Weights of a small transformer language model: width 192, vocabulary 8192.
Each number is 128 + 24 x the weight over the matrix's rms, rounded and kept within 0 to 255. Layers, rows and columns count from 0. Numbers have three digits each.

# layer 5 MLP up, 512x192, rms 0.149, rows 207-231, columns 0-191
144113143118116172162111139155137183104141106110158136128137108083153124156105118121146151139131119198123117111130155164124133125178147174107092124135154116123118141112093113141123131111129132125151097140154147093090125117161150127147125118136152118102132136150126126148156151109112112108115114152132139090110158094144142118159170111146149094115132117133163159132098147158146131150122097095119131121112131133123130170151138131143124132105132128145133155121127073124164175130156123072138124109150133119172113073104132128169117118151120107137120126135152154163135155119157147170
130164107091103128139125098128102136105166122142135147153155129104129102141130147102122110131134145097120133082175103132143121110132134131155124133148111165154123135109173105138103153130147124114170122104125131102121114115178118112077075109133088132106122119137136091126126155126126127168104129119146109115117146089126108130122110136097095127098094149109135149102097124152165108095085131144131122113125115167110112126117130162109149142136116116140109109152089088086147099117124124100147131079162141146110115148128113149100123113138086145126160119121083131170135138182099141130
089126111159133129163078153108105155153086096140121135154158149129139149103134121116122138127147126092121117098125092146120128171112149096112129133136140113147114095160117124134123088132131180143133094146130082122147161098152138140138139130123135095123089113150082142102145133112150142160140112123105106164118165129126140083107138128081129110133125132066102125139103116098147141087144114126139156130127145131152099191086144106086121167121112127142172160102116119154164118139172125132148097136149145136145140164173139130102136143136103085149118090120128133134143076111106104141
105106101159074087132175142101132189162144148146121121143112157068140142130101108191108158129147084137109157144121147096143159118088155101101179152103093148192098139135144156126145087106152148104090119100133120139085108097119134150115129117172147127147061149131120075090139121133119080176091137117125120131114105116141162136128108147131109144166146139167132119105184140135132100131123124143110141115122103146111126137117171150108139140154119125154138130100127102147160132115120123110139106069147118136131107136171112150106089119123125094129138118093184158142112111135138118148
107130112106125123116117143133147133110136109140132141151162134118112136089120120148135090157119115129123094110096140137104132122126168123146135108142124135162129116156147111104116113138138116119106074128151097108136127111084149114157135121133128122127134157162121143145145130109152122108162123131132108124133146121185134140109152169120129099108184147107139123132145154148158127094106114116147126126141124117128123115126150126129122126131128097152120134144082124117122140182152118153137116170085111114121144145130118122085161112177107159152130120148111162101146115130100124137
127144156107113137142126143101172103089174106130136120146138175149107102118124141139147127148121183160149079121104075130110171111147130110090112137134147104151104101112150132141096135131108153127133136104150129111087092111109126116137137153161145111122134127142144134145120110131169144148119075134126127120143130125147153132157104096098139114131144109116127133123154105106130140139133132155149134104077114079086141161138128121143169115093098101162145150140124129128124139127119116136133116095111134141090138087156101140065145126143125124101138122124118124127182203107146109134
133086098181121135140124168142151124155106129106135158134131127135066094139125122112121121137106111189096164131134144173146125116133141150163106122123133088126145119137115146101145149144120124139099105130163121150113113109119154139149131135101136150112177161114115140145109122158091109169148133133079120139150126147127125149104140147158128161116113169130121105082167115117146090141115114134113112096170116116091115130104133130104098128163142148168142157087124158123140155133093082136153111121144100137166123092137146133100108133123115131148156139113164119082113107145115148111
110135162140177144162125109167119132120148185130137150138121147101125142137144120137129135144111063138057100113132120151096113165144164182133113176103161110107118103144153096135060125141133173138155139106094144112107156089137145110107106190123153087156102143146102144135123154127108131196104131147122078143141122135127106129143137121089106141164165103135125136097168124111138117150098114122123142140119138102134093114151102145147148072152122083163140139113105137133108150147121149126127149054133134118163143111127127118161134110126139127145161106145143145170141153110135111121
156163168155077156156093160130072141128139112079123188175160112125196113084109071096128125148083130133136114161144115142154107112183099127200188109104121125109131119182194116130097114158140146101165123101108143157121159130147190102088166128138086128176140128139109090123134105126132161132182136126147127123102126162145088098084164120130127116139120149130137190121157126132103134132145103130142133119137127159127125079114096119128094114125157112114086134103136162120110104124124108119097150107142120120173133115116127144140141142142161141113110129173117120180143117131101121154
163061124120146127103125110081091137154168173124129123168125136101132100124166136118148138152160177140141141112079122174148077121194095164143141113100118116132127108072145143169097145143124069135087159100082187121144167141112177103154151102148129113147143145202126171125151126155135116127174122127146169154113156105125117139188126104129078099106137124126138100108125168168109121153128134091078118161117151152178118128130133166154117102095100108120115135160086092136173185146081142129062101172134151110055092137125103097139175104117173070133122144129111169139121136129118095105
119105149122121176128129121086064090085109122134116152138124112089125153171112115085126125093166113037145158132108195139134151149099133141142141129109183144092127131119090134105126155062110141097148100155144078144128082112132164141127195080135148122076115122114103130118106145150155099106117110155132107159090116158114109152125143132121175080129120130113106092078103147150088169116112118108187081088140131164109193133104112145112134161070091092127091069109163080132128154136120172121142096087107176064165133106129111137155115139115147106135127119150135081141165169109141150100
176111130125194145123099143099155158097090133133115106064147099121181121096139111112097104142148100137087167129169119152124107140123106131132168127150106141166169171109136138062158161145106072080111124148103114156114137105141115096142154137121092178146130194138090119078086159095100113107103091089107117121134117197152138151129108090150133101142124095104118101093105083114147138103136150083120158131134116110144138098129116158175118121088139132159109154119188176123188098118084100133148186149135109127141133161122125179149135150121144125077131127122154104129128134100114133122
165115121080162116145155119142137120096188139077109148133158098183122118121122127106156140144127133125091137108112085121130146135107158127160152173157123153132109183150160142135104193194104159122160121122109125180148143161152106108096146145137155145107131115126149151140169138123135091139157093129112143105109128100130115140131150084125092116084109117125125108122096094114151119170147137122117135111072136136116131137139126163116083155131142073086100107114121126146148155127091182140111167158128111119132128126160165126143116140131132142148115040167152092149138134134146127157
120160119130136093140168164118132128136118105082116136107122126178118127169154104124114138182115161141118155114094120108094109143153123116115129137150122151148101117147145095115066177120142139132148119098136123125175103146152129125125121153129121157125128137139135136146152085095094102104129109112104176125110125133167135140115126154111127160180142132132122133128127163151134099170129137133173081122188168139128109154107126159156174108153083136103127117089107107171128129069109134090143158101130106132142146128135137147126153136083129152121110142121121081096129109138140173106
170107099150127127131129096120150110128098127163155110127111145112114127095091103154144120107144144092140127129108132109090121122103098110134142199157119180152096102165127113138114167126113113082139134105120139129133114109115111138168130125148145149144121108147110152100149140082139137121115137109127107124154125163119152176139099078125110138131130030174144123128128107132128114092171065143141095130169185125134140116134100114140151142091127136121104087134146091143133093143118114117160127172109119102136154095158115100117143097129099080110143103136145098133153130117153110141
141119108114122110098117123144121164137103098123177142119128110131134098126127128122138092107100121157120149150159126095117122094131103111101171132090143134163116139140114129118125164116148107143139124124121112107119146086137130150104120123130113136122109098090132153159137146141097112134099141187129125114060117093099153138115102131113157139180116123157105090134113137140100106136129157128125113155122108114139081154171126173163116131131127088140114154118169120161087168102147124144084119134121109130143132106124119129115140138135137138159142126165130156106121119123121127123
141136101094119140143130096126151157129150142165121112169102119142107085101140150138161143134150124091125107094099099126142143139128106121128105114134118147140146127150136139071120138119115094118114088132140124117125142087109192130147128116144118114127125092156112106152144174083139112099088145134109132061116163129068121141106137112136075107101129087111110119143124181119146081165120129134149121143145126112118162131108145145172114108114141099156133101176124113141149090135102172129138113130112087124125128091142150161123127134139132118129130153118131145086163130157144104126
141147136133154225079104145128149117165116128110145129085124129122148087136145144114136112130156125137136140118122126134141123168131155093127139118182091180118085123137137160119145145111169173125107118087115124130102125131166072150172114159087099108127102109125159163117141091141112091162131184152111162126146111127179132088141155164134104127123101131153112115083070096098140135132115109123114129141100145119149153118135153161132122180111106149165131109115129120137125136154133152139132162121148107128118084106108106143187119120153148145120144113141095176131143128123172098118
144120120131113177133123112131121115148152128129118145154160129173112116124101137132140122122143136108096120128138115127141145121126125169146122159146119113130125124146093159135145102101105144134134104092107162150113122142135139158136112140135110083112171141128130069133102107147138097102095077122119128132129106144130117156127106097143127125116137099057097083131138115147157107112120097109112130158147134138120111125119123151127168136150125115145179109144139146134128123135167125126163149178132139136135126117159137134135169128134172144129104092101137169124165101112127126144
128114166166089114121122105111133127157128133119136140111111158159124141111097168144146130147139113101131121102159131126119167140107106164127134120172129143127146169144093150127122144149130138122137159105170123113108109138144151147088124140086111142124146140092159105169158124116169109159137130132134089082096114143129121147108126125113075179137132112120119133111102129101141146116109155135123152117087130150170126154107122142116086119133151141070165127121145123132178100164152132113131124186091122108148157153113105094131147132125134129102111114104146115167120114151147124125
139129150144144145128145138145152137106151118131118169141102105104110172127117132125128149110139133168133119108124128118101134179108127122125126131085138151140159123116140101115147103117136161132122136145113155139137107129142125111133127128108108140145094104103120168122119142132120157136128098113121151127128128147161127100152170128133137118146095106151134156167143098130079134131114121114134124114137142115098140141101143095159089115081137126139119136115141127111121130176117137141130114138163135154120126120142135142136117138102165122161115114122126091196128179141127137110
099149110108168171120176121036095137128138115127134154126143163113110070112130131076132136133127105130105133124130111141157166129172140134176084109163151113135158133117165126155154140129130091131155111098131100108130098139122136121118158105094118144092105126122088160169182130095117108085108157108136138149137122074131135130185124149103139129180133114085150166109133107111097145097123099052150143077162094146154118111148144165100108097149157157143201124158172158107112155089135146130164149113143170116127093117080081116118139153113128147130130129124161102129149161102160156141
130110127143131140112134125089111125141169120136155129125122186158125126113107119125088145123125158101094142154131140121116144110129102115089147117177137101095153132093181118144126139126128099123120123125091155163095139123142138105128157142159094128135170113109142110138132150106166143115144156128149108140143107124124107135182122184095135121112137100106108100125100112164117121117111135167108100140144129135159163159140106134141149156142123114125117122100146148138137120075134158147112130134131094095134122124128151135119096094109116144108138140130135136131126137080140124171
118126093143148142145130109112123119134154140143158130118112101144112099145090082096173184109174112129116142131093133118143165093099137112124162115097094122153127137113086133138114137114126092123181115150129153192091153110145155144096147083143140119125114129099112085114073127125153130129139156125103155118167123138134103144169109099169098141074134123076128105069140120072183127105110111148132136153138147136097104095121140119140142137120147091120124101078124141135161118147157110128127113153103075154151159115160116137111155158130119164127110152154110108131141133130181118130
135106142110145135181139124115155153100121093142136112119158125174152133159136064156139130107131106108098102112103129162167138128160139159129123160105135135110118100152082119085093172123118127133188162116108140156102130081129192136126158164115094111150139116119169140134144121078167121124111070137112120107110119090157148145102134082133161131135122138145156120129095137089170106126109148105115126142140133099169149135133151137102145165140116115147121139091122115142124114109145101072131146109102097120143164060143135130108119101179099149158100121140143183112134149108110116075
# layer 5 MLP down (transposed), 512x192, rms 0.12, rows 207-230, columns 0-191
113093137105135125120092117138157158118105099122126111171080116125130139187100145090077140148191110116144125098161154117147089117124109077118128115127129119089173132129165140108168118125130127135128112108156090137135090112159175128126128117118158166111163142108165130094112141104173135138119090112103143108153124120142113127129134115101145154128126117111167169115146106137101119085103120143117139159137115151154116163146110150143130087114111110129116137143102157139164119161175100162127141092095106131126151113146133151128122177168125096148122119187125126116064128097120096137
075104109109158133161160152111125133106120163163112143141101123102119147112104124107139128134148092094088141124123134102112114112096151132142089148167114094129147110136120090141116099116118142101098132134089104130137106125104140141149145138133119101103156095119107167105109111128104115103094154099141078143128138120110155146142159126157114183129118174120095154137118095136158158105146116152174082134112107103095142114119173144117135168074108155136117140128105145119142151124189149119143131105141110130129145109090103111105110141102131135150144148114117133119137110107138129079
141148126131104132076139109107082110140160129127137149146119117133150101158135110125134115124138120142137155159186115139090119124106108139119125125139121120124126184133133132160159122147103151086122089099125186143130126105132113077167112077146093103136114163170136129118116161129142157150104129127158134144137106121116131162183124143169084113138140130148114129120091174103159137124132092153137091122096119169095105145104114118143114084137148138105116089128140143132116141143146166092098100121124109149117098147093111145183113096111134137135119156087116118116110133152124109139
115133119109133143125135155140105122070142110127166089130126160095143156141149113110152127123136109128105101108162133156132152103152125146087176125094163103115165100120125117113146127086112136101137142090081136138108113097107143138156156151115136116151122148120110142120134112121120125147106150128168103106132124117153129154140133128167100116128090137102122142096130101138112142111198131099119120115127120166086098136107123130084095129142127134107113113153103131139179122099171125093150087160151116124125165114151116121114156121104127129110141152126120095173127166101136121137
116128129152151142157133135065121129127156139117147121099153131132123096150139129143100127095102112116125142139119125167125137136100102136148124130167113130089134157088145119159124159124111133115126136157130141133111105113142094127133122101141144137136137128130130121097112162176136108137113161110108138094140130114119144132159126116120141122112135079080111126147121143110113139117113136125138172153120151149157138134106129114131112133138108150113149155124131118114132097095124157115130103099138153153149098154126165150165086132098134100131125120164152124155089136148150128145
167110121103173146151147153157111151099128137108065134146085179140117151141153151149142149076155141149118150193147115168156139100117155093093166093108122133150121145120152125121095106137129093163125145155150129171116118146144148108121102136089123115132085156160103161102055082133124084127169136157163138173106137142109084102111162094085134082135138105147167115101147106121177106098159123131079094094130095108102166148130104101119132150131149141092135138089144124106156130071091148113148095129156111153112092128124142078124135106092118112141111166086146117137110126166142143180
103131124094134134155156144120115172149114122102164135134130148139131150118112146131091090150144151166109121108120111124146145131123171148142084117135112161148171095129103108147114134126113137090121124096117121156113094160137100093137133137104137124132124129157121140134136114117126119141135158079079111073132117081142121126109086116160157113127132158140147158130112112149121127102142129145103117136072158139143146138134131132105145118126074149158149153136103104151162131137124132074135117167146161155127139150096137116125138146110091126123152117143133103103120142130099162068
125077138168129148141122161114088126138043120082123149115106125121142102161132117110104098176123161132116110154133121173146103156099111109123134121124151144124139150117169174124144106146133138122124115139149120134115176145089135139132116122138162151175116137087106091120139124148170143146144146130128117137151102098124136114138087141083141159122111145142122126122123120143141093124096118128116104111133115154135096145159140152138131150099104138142135162136108130113123114165132135145114117177149146104126122098161136151108112144171149176151103157160133081109160094118138135134
120104129142111186110112083123174120122125117123173082114113113107118069121118123077144088121143168156097133150110085123123151115136119113117080106140114149091089189112118156103114109124151105160127154127137073123123072140149060120112130159108143164115158080159175167141153116153170136140110125128163108153104125099104140125095065132134104109141110135091155167124117137132083146169091097132110113171167126129140103130101091137116152155132111152181144109103125136121154174118133160149148119119145167136130157137110107151119151113121110158147114114126135137118135132117130103135
144167109109148122119103171141094114123115143123083154138166123159063124133173145121127123108080128140126109156115111128145169112138109117144134089123174136155078128078132095120145106090139103121112131159128110079158183132142103117186112132158140120123101160137119133159141118107117082191149184090123191107152129162098154118125136132144198133122164141121103101077145092119101183161081137141173123142151128159095094118115114137081110094124167129143137103137124079141134192091131126118101137090134151093150109135146100131168109166159134118121123083120106106081106140124144155124
043133130075139080149133124135113121168121080071122170107155134124123145150094183144102104137096121164056151152165118137140128170152073073148155121187112110178097128067124075113172164137125098088152131121126113117082090123088131151133088129074153117123136147128109196140134105195163140134124136097145101146087146127104125093105142184119113140074133058102131125117111156175130179155141097108183120113159153137056140077090082148113063102132138151120091101094110041093102150097187096153111135127141123101117131194107123161136130110156126135143141158098121134127143131210064114114
109109131142102135105139140148156121145152117157129103144124153131139097119125116129150148162101125162135134106114107133131129181159109128125121090160138156165128092091100115146106108201127115131145103104116130119130075139076088146140129153148163153148098099172136121145139127151109132189108118128107133127089180111093158087108096109098155104155138135148082148112117153141128098087112120116149146104126088101102144094150139127125100098146129128153148113122148152167153112095121163127089128118128096156169115154136133143086108134165130164135136140080112144143130123156107132107
125147117149101071100166113176165098160152126134121134137146150146095098149129110115119147107099117118199134180075105157142082129151108154134123177181130108134111150105120132138130118126122134126130101113128074120123124100101141141154115124123123138131140117100155127139131115146132180096107093109150159115093150110205159154110127151134148106157122084120155090163126124138134104126121124130096184145126166143115132119133169145117155117139117104096128119109121133103103175171116155118065129163150146153145147127095128153105151088122101184132129157101097125119121115137192124166
126135158129102161120125127098120138152134103124101138112184144150145143105129120131118091131099126090123112104171152153110140115153135154089105136165115118119122138107118112137118169142123101165100176122091108129116100153103114195163133133123135107150120095163119113124131153117077142108140160127127144134164143132090122095069152162101103085142126123127133140130132111095095141115156168111147114144179130114130157154158130140151128097191116084156123107170131160119178107126147148172152110123107122155096117131135154129111154145126126131168146105115122135085113101109099103152
104149106124043118131130138130139130150119105113117095108182149132119115102141108102119149129102082117162129158136131160162157086155126126189100105113113157120154133100174157106124066144140097143190112142130151128163156128125145133150097149161113101125119095145135086121120134132124112108143060136151106109117142079135152133126122147104144115152105161121127126157106110143082157157144144141141134103107104104108118156101099111105142135148117130126122107110117158078144098139134139160150161116152145124142135140131125112108156131122085090175130134114118155155109151198131127137
216122147123106153135138118119132140104095111136118132113099118150123101140130115149148134111119137116100113130135145137162148142113158107127199107119180145151138144147108177121117108138098144127105146088130111108118096125115123159099144133103134103089154154142107138125140144062162107178140089166143134149143120132192118121159108099117116099135132125101104100117135107137143112136159144122093095105129146121101114115095113139073136154116187128145136143130153122102113119146122161101157099133147164131110164136115095098143142096137112123143137156140142083111122138157127148134
178142176149092102137145162136119096126151130160133112093111161130107122152148102120150098114072117181078139102123132152107122130119094127109130109155126130129094171089115134168110100155155125076129125141115104099136098156164112146123091100102160135138094154115148136146143131116146137130121115120126124147111116135134151113130123133154137132127147147135101147124101107158117129152087106124111099126121058113167151121118101082129081110126164131112156130081135148146173132128123148130129109104119117119159126112118111119125142050133164152153114112139123116133128151126118159105
087143078105115141129133121122142120157123099148123116106115159138117149141117120142085093139138086113133138087108092088115175134151163082103100138089126164137117145067160114154118133120139126142145152136149125117121126088111143081145144102114084131092106103130149164147098170153103143116128120149084138155100163144079169099149151083104152150151129094085134095188136115114104151168165153123087129120124154101125100149109139073163125142074128076158134150144168146099152114110079108119150121122097111105129156119144145154151082165125139165120120091123132136141138146111135128122
129166120160148094136112116088138089172102163123138131097169136137100116161138113129143132142092082131142161100143135126111108130145142119136107135119109115206119128128133110137101141158169125163147130166122106142130124102144148113147119129137124140131101149149130150098132171156107107111152109146124152108121128147125151098123147114102148150125127136094153171175095131126155121122110138123137126094140145126133178124095156161122137136135125123119084153111113124124129133126119126155069111092108112152120122157131179185164123101096142141119142132151131138122123139114093103103
132141120102114066119098115115133164085190119156137110143096139128066132146163108123146137136118122106164094140137118172126119104139109113108161112119125143127111098119112130151095137095101134136149055128154110155126084099140115136099128158124100143122138104126096129122093097180132116167157156151156127151160129171113069111111116161150094120154106112127157160100117136129103112162127160106153131100092117142124150123116148134119093109165134152121150132101108098170165148132115124165121133139153118095111127146116142126130183108119118149119135166110099109097133148143149124142
130103151130108142116132136140117138104141113126143092162080135111110108106116110095111107129109153157112095118148115150153126130103133115094146105115138171116112150142139116122118112105105134105162129141115107158103150141147145128124160145124107097091107110113115156151149110084128137119105134102130122117109106119152118156148110107092139148126145161128157113102146102151148092170126106153099145139139103143139133125182055161129127112116133136160118167120125110155153167121135118090121096121124131114124093123144093111098167146140100107159124134127123119115112107133141170138
105128148124087119121072132165160092125160121083156144134107108094143124080117093144107137144157127111139148110089148113137112103149139093128132168161145130137122156153097102091091117135138123135103127048131134111150112097123137140161135124143139177111160120125177100143106120141145124106156143128140125170122166117160159148087146138140160147100146191162118058131118094135123101161178122102120133135100146117118130149143119126095098169094123108149127162116150141139095165116115153116138145123149171105128139147167172150146106132129086151155120124158140147141174121122127163157
075131108116124067097171120123159130112121123127157129133102128150118137136127135137119116116161122097100115108162132130151089137115084096105090117201107152084120138124124130090139109112149131129114138096122152108106132128132128178144136149156119081122165097107142116138143144119160154102164120131161124127178107103108132121122143141150112128095138096120097154135107126150142098107147152131086097142132122158143147163127133151132142189155114123130152157162127188129109130134139124132120168188128103152105144100150117150106115125137110142103115157156133114117163156135149120134
128094108123112097114118126146153122129130146100076152124146141162118125151123132135147127131141140105134131108158075149115112147141144119183114118141184139129156118149151128145123198133128155118103153165161119132107145181109119131139122162136174113109115125115138143153149130133108104154139153147146155108114128146160168095093151131106165146132183108141089127145130121159136131113152115135133118127102136093109166113132093134151166128152123148125126150075137115116103127095118120116114112101140150087154084118107107100136155100171174120120101136085159131173126139174118134151
# layer 5 MLP gate, 512x192, rms 0.142, rows 208-231, columns 0-191
129148156130123119150122099181156108130139123136161150125121123160114141131140085153135115139137135122138129145096139173128097151101109080102108162128126138134139141138151112146142139101114121138168105127123161103091121141114133097130112150108155086139160147119139117079117127171148150122142135176101135136106126121184101135090092136129153118116119118143126108120134090149129124139124088141093083113134105077145148095112113139156125132130143112118116104130121127139136117129113110154141131106175123125131117130139091145065095135123154130094162135104151149124186148117132138117
124121105114123142143118128101135152120112127154185100146125124145180152105144127141146115105121175082167106136148128156102121142145129150115140148124142120149090134125134131107140103147099134120137163131159108119135080157095125150155110142093100121129141109074135154129167120114111116099140114138121162166133124114115139151141107151112122108140166112134139126128118196133142117177126124156140079111149145129131153151118143120127149130154138133165151130124106121172124143135126155144119178101121126155104138083087140111132140116119118134172083085161159157130157152176119120107
148128137086156135153121105131095102140107122127145128119175144180127135160134158081106154155177110094145114124151114151120145107166112123114107114117152112111144108153120134123116166119131117107139123121104140136114155119152088102097141111152113127140148121153091129131141088135118119115135109121129134113156159136157127177135161126141119176110071123116142155134101104114156125102134138103166097184115193126125115139124095153115089146105135126106114119152121142130146102096099160129120117146086160137168102084157131145157144150161144148083136108169126093125132130122148132145
132138150127114150069138141140098129170126136092130139108130180178111133122109150142162112104087168131101130140110115112159134100121149175138115135136139132113099132141126131095098143070119128159118156101110140130143127153128109103119110122155130109125158096110141114149145153171113137107117091114104090125139137079111142122095115147116117112147136108146142128168123114094105114106159119129138090122178131136105122126123177139144135161120140143129145104096168146119113116073134165154120162118135116135125128094151095141144140103121117108116124136119135122084173105167105138129
076152112146167140144118108132108118099128126101098139107146087125090132162165146118080158096165116107108160108135137144140113120116156154121138143106152115131121146177156112089130116128142091130097176124152120130146088120127118135120125185129103124088145189160123083109162101149128124135099114133123100128140123127144153140128119124137140159110100147107104137174118098173147099095125151125124103166131134130163085150157120139132123141162148164125061106137089106132096123134133118087116139209150143110126111133161153121078103153128121127109144137130123087111099156091129135130
155167130126104130154099134155111129106153130135134155140160151146173102138126123102110078115134136108101126106155167126116169121122137075125112147112134147124101184140131058137123073125124120109137144123081117105130132144111143193123144142133075095136129166171133096117176135116112117109110155144149139118134079123128151107098121110092150133156148139139144098152094126110129159147133140103183087131112092112091118116099132140137131147134111150090084086084158142117149118092162110080152092132114136128106070125115101086154115114138134149121126091142092159142141118160141154114
130111116127136070123121145151181148128192121125130109107151126143143107109110166135110126142131134129123129137171103171124123131108149101149122140132136129137132144091106089156124147144150161105110144099130089104155137167155137129110110138137148105159132142122118149100104178085160162097168086144126131072129145128177112110156121128088119148141172154120131113118122169148112143123138122105147143125136147123110155118109146131149125124138101171135108130115156102142183111163152138123115142071162113124133177155090144127140150133092090145121105120098134105137115135130136113106
150153123137122128135124086102101083117143129098108111150117134175109098147090103134146158156125139073111085156126152098134148128127096084148120083141148117157146134172152119144139145111157133107117129086115150153138096135163146118130117149205097136097160122131128098126098076126147116099136140127087138135122100207103128156139124109137133122120090155132144151116141148129132169112140072135163124124153106174138125122105135125137129093143156163147120152101159110141121148133112139162155150132155094123168082085115158099136108131094194093106101134135112083104108140119144113140
082125100138132083140097147118125146130102127121086167104140165098128122136157180115126117128144114134192174105106132163141152167092154158129167134095145127136092157107122111109125140102075118133095117084126159153073159121140151086161126116155146179140114133138152134111103144117116117140093139125117158134127126126107146132119101136164147143095089096156136090092114125139155174119120156107125162128113143122119125099149146110121113122093101130116144152169143125125151171124142145122120126124175102136124156101104113148090101156125130153122095082123104149140140149119185071119
126107162124195126151085113100148087112179149133162120145160145134144146172102158070185169103138123134120139166116155121102138168097135142193179131084131139102087161128133107097183122099145135147195138122108125185152133140127177106122159089116152088133111130139153123093130094089123153075094119146120121174143110123096110118142121147084127101137128133132108096140125188101102178131123114121160182115127139121127142091118126176142084095142100123145075087134158104110099157117162120145130111126151119154157106130125100089117152137091139151114133173134133117078212069134169135085
173144098128130145127145138128139155102076133106119082103144096138187140107147117145118101139121107165119168126188097145138162143145095093091142127129124170167186160108142100084097167131105125121099124135122116136121125097139093150134117104094114139102142156176137134086131157131110119136123095103065120114106148123156183150127168087169124093152135119153121128086105087091107122128142150139136140119149107115132136109111141133114142134100141126136123138122158141114174152155126120150116202148130124110113145152130116167099129126119114136112129124160150130130143128093149147132
169122136121125126147159096101118116137139127132083097116133161092128123178108122153094155127114145126077098144135102124103137235150123097135148117156117113122139183118148142141123127151111147128132170119155165149104118109172123127111107124147076159114114128101139123109137159161116106143157115126169099098108141128154151146130150092118142122094103078162136089169141112147132131177132096069133105152073147149145149147070136143127098134103114121121109152091136117110117117115119153137095104122173121098151121148126140127128158125145143100172116126088118108095112148133183150112
129121104145125115173154113133120129206115111113122080046122140096116175159122144104127155144115116170187144171164107152150145139137142160152120131122100094139128149107144108095113123179119146111105098137165135098134127150174111119107096121170166150125116126137108142123138121123111104153085106105126155143136110121148099144094103115126136134157130169136146097127156158138130133174153129173097156134149167125135130164155161115158162088178120132110176111105114107148128113115121138088133141095120124104109119155160099131130163120138122105106100155126158126112153114157155148130
135131109144181103113122132136127116098116124136136129137170107125092128154162142114169109117128123067147140126153156129135163173089105108164136107154084099102157143121137113140144154142128131128160124105118104131066123118128106093079145154096161142105108129138128140106137110133161130118102146136090164134123119139112130121147117138119134114105178101181172147117112132164130130145134146158088124126128152160138140117099099116111139136134159142101109134182151101171136148111125123138118138129121111122109123077126125138125159159137161055142138103106145146195127119092145126110
093143092138141100119111165137140155120165137140120142136121120160156148165127135100129114103071147074091130150159132128091095145127092171125127089096114126119144104149128158134125092098105167113148124162119158179148120104130128137116153147104108134102118115157156114119120129131122112104129106086130107101161144115139159087126170085127113149130121102106125143148119109137099085086080131160101135136137140152125163157106108105136149138096106174085122131148115091139124127110121111152093147129139128119110128105132102149086138144157124080104146123119103139107114111143103141152
111115154116131159117158134108113143174099121116134145150119126116143121155141142142116116093138109120120174111099059130082122115160188113147121176150122087154111114169143124074160143124113144173149156111139151118112147123126133147137151096112129109097128098137084104121109138160110098119128154119117121100115136143095106135105100135118170108136160095138115138136122098103141161116106091134166155121137150072118142193159153122120144142133090129152101126109147114119120111149094137140088127133090149109129079155165116105100109131097123120086132160144158132116132148123108097112
123132115101115199093158137142160133139121115138102110135141141138145139112078107116141124109131127155142153091143119105044110155111123123107120160146119145129084107145123112112177131147103127095126098133134121113123143137161123102109085116117138136121133151137118130120162084151086149157161126143121107127126107163156104141145137129102115173114149136119167111143130100075126136113107175155108084171178166126156133100158126133134102126162106128131102097093136160103157135165161157110140164143158085119127103079129111121164119123123085143108167093118096181135116126146099147142
146096139111112119094170143134147105126105149145106141137127117161125164098150150123091098119107105149135163154111117089086137118134091169128171152141117119084156141119144134143131091143105111141139121113141146137172119111125112136123136141111109117114142105130153119166129147105133136161101148131149146116132084155174140119123100127181130122144160138181135111135150161117135093092140098161131111150085130145138113113127145143133134128150126088127172126109130134085122109130176129122132155111095173147160119117156134106121139157089130132132093116134139112135143129105135148154
118186105112109105113106103125104138158138095140143178148140103147083115098130146107125130165154156148102151120129117141144101140110105148112112131108097155159148156090161149082119186147121101129145126122115162117093140138134119115082141113128092129124109097123162122144090128095131135110124115107151139124117130146096086140101099124156130096133110159159136185121125155126123151125157107118119106108128089108112139100173113111119151104159109110166161169170095128162127139097147122104091115109121103128108116104122128126176134144099113109131135092128080133150105171109119120098
120156135137109136101110105102141146138097113105120127114136143134124130110147129119075143182135148121139122113149120157140172086119130129113124121150119122128124160139165153140156126127109107123137140112122122112149115165142152103145141142150157111131160112154130095134127132147156112152129114084115090102130144106138102181120134163125154140128138122096085100085099136098169093126131184139132125123123091115163125138143131148086126135196141098155125132112103125145115149103147137159161128107100092112145130145165150121104136145151104128139162116084138132111133110156128096133
111152098130147151162187132092123144125106119162126171119138158112126116182128149118124122092141085108142081129146098170090140134173136097152145067109132127098146168093178094149123130126148148125164110172126039151134105149148120109080124132123151106106130164159088139133182124159142123140099120134122145136145072135113064095158150080136101118110122135099124223155151151118127185103106149114121135090165069144102084099091130145129111121148142124136163147120121103144081130081142102146107112105128109141134089102077115101129132157078118162149152135112128115124146185115131173106
144129127109172127163105123154076110129150064150152118130127118132127133108152096131120151110140102138134087145080116126113145117141088108083117093121109161109154121136142122147116157141158126091129098144105114171152148091167136085107117129138148125121140149154145126138086137180109113102122123147081164130105141184092130175104130118147083190151137134130114113134113090098126149139135108154120123126147083115157166128107109099116118112110132152099119149146144145131151104140113160121101132103144173117144075134112168132160103124168118110112119112084154137108089121126103102135
106114141143117118117168138130132109153163112155090096127126107146137125131087120078136141093119145133135160156141138110111128110098126123124134130100120124106100112125143103129208130117098117113119099102124166095154114151133145122132133135098129149111122132147083153149127131124092159126066140117124113124105143108140140111137117104153148097143124083141132126154133127126155121149101140134130101147122158164181113157120182115159102151120109131113129144165113082113113130131113114110160140114097106128124118155148125113123117115135127114124128124141108142146112122099109144133
099139149103165153145119157158114135116107114101145160095134140143105073147139135118118111121110114137125152089101172192157115111125104138152129075128116124132149099134120124135117121136168138165135139129152137148123129158151074092090146148150131093152117124108155090122119129141139126139128100128137175098134132096144155130127125126104095122149176122116153130153093103089170151109131095170174106135137128097126155123084122139113120133131123133134134101131077123108104106131198136072110105113101164134141174142128132127157129164162129143147109129104115129100161157083175139179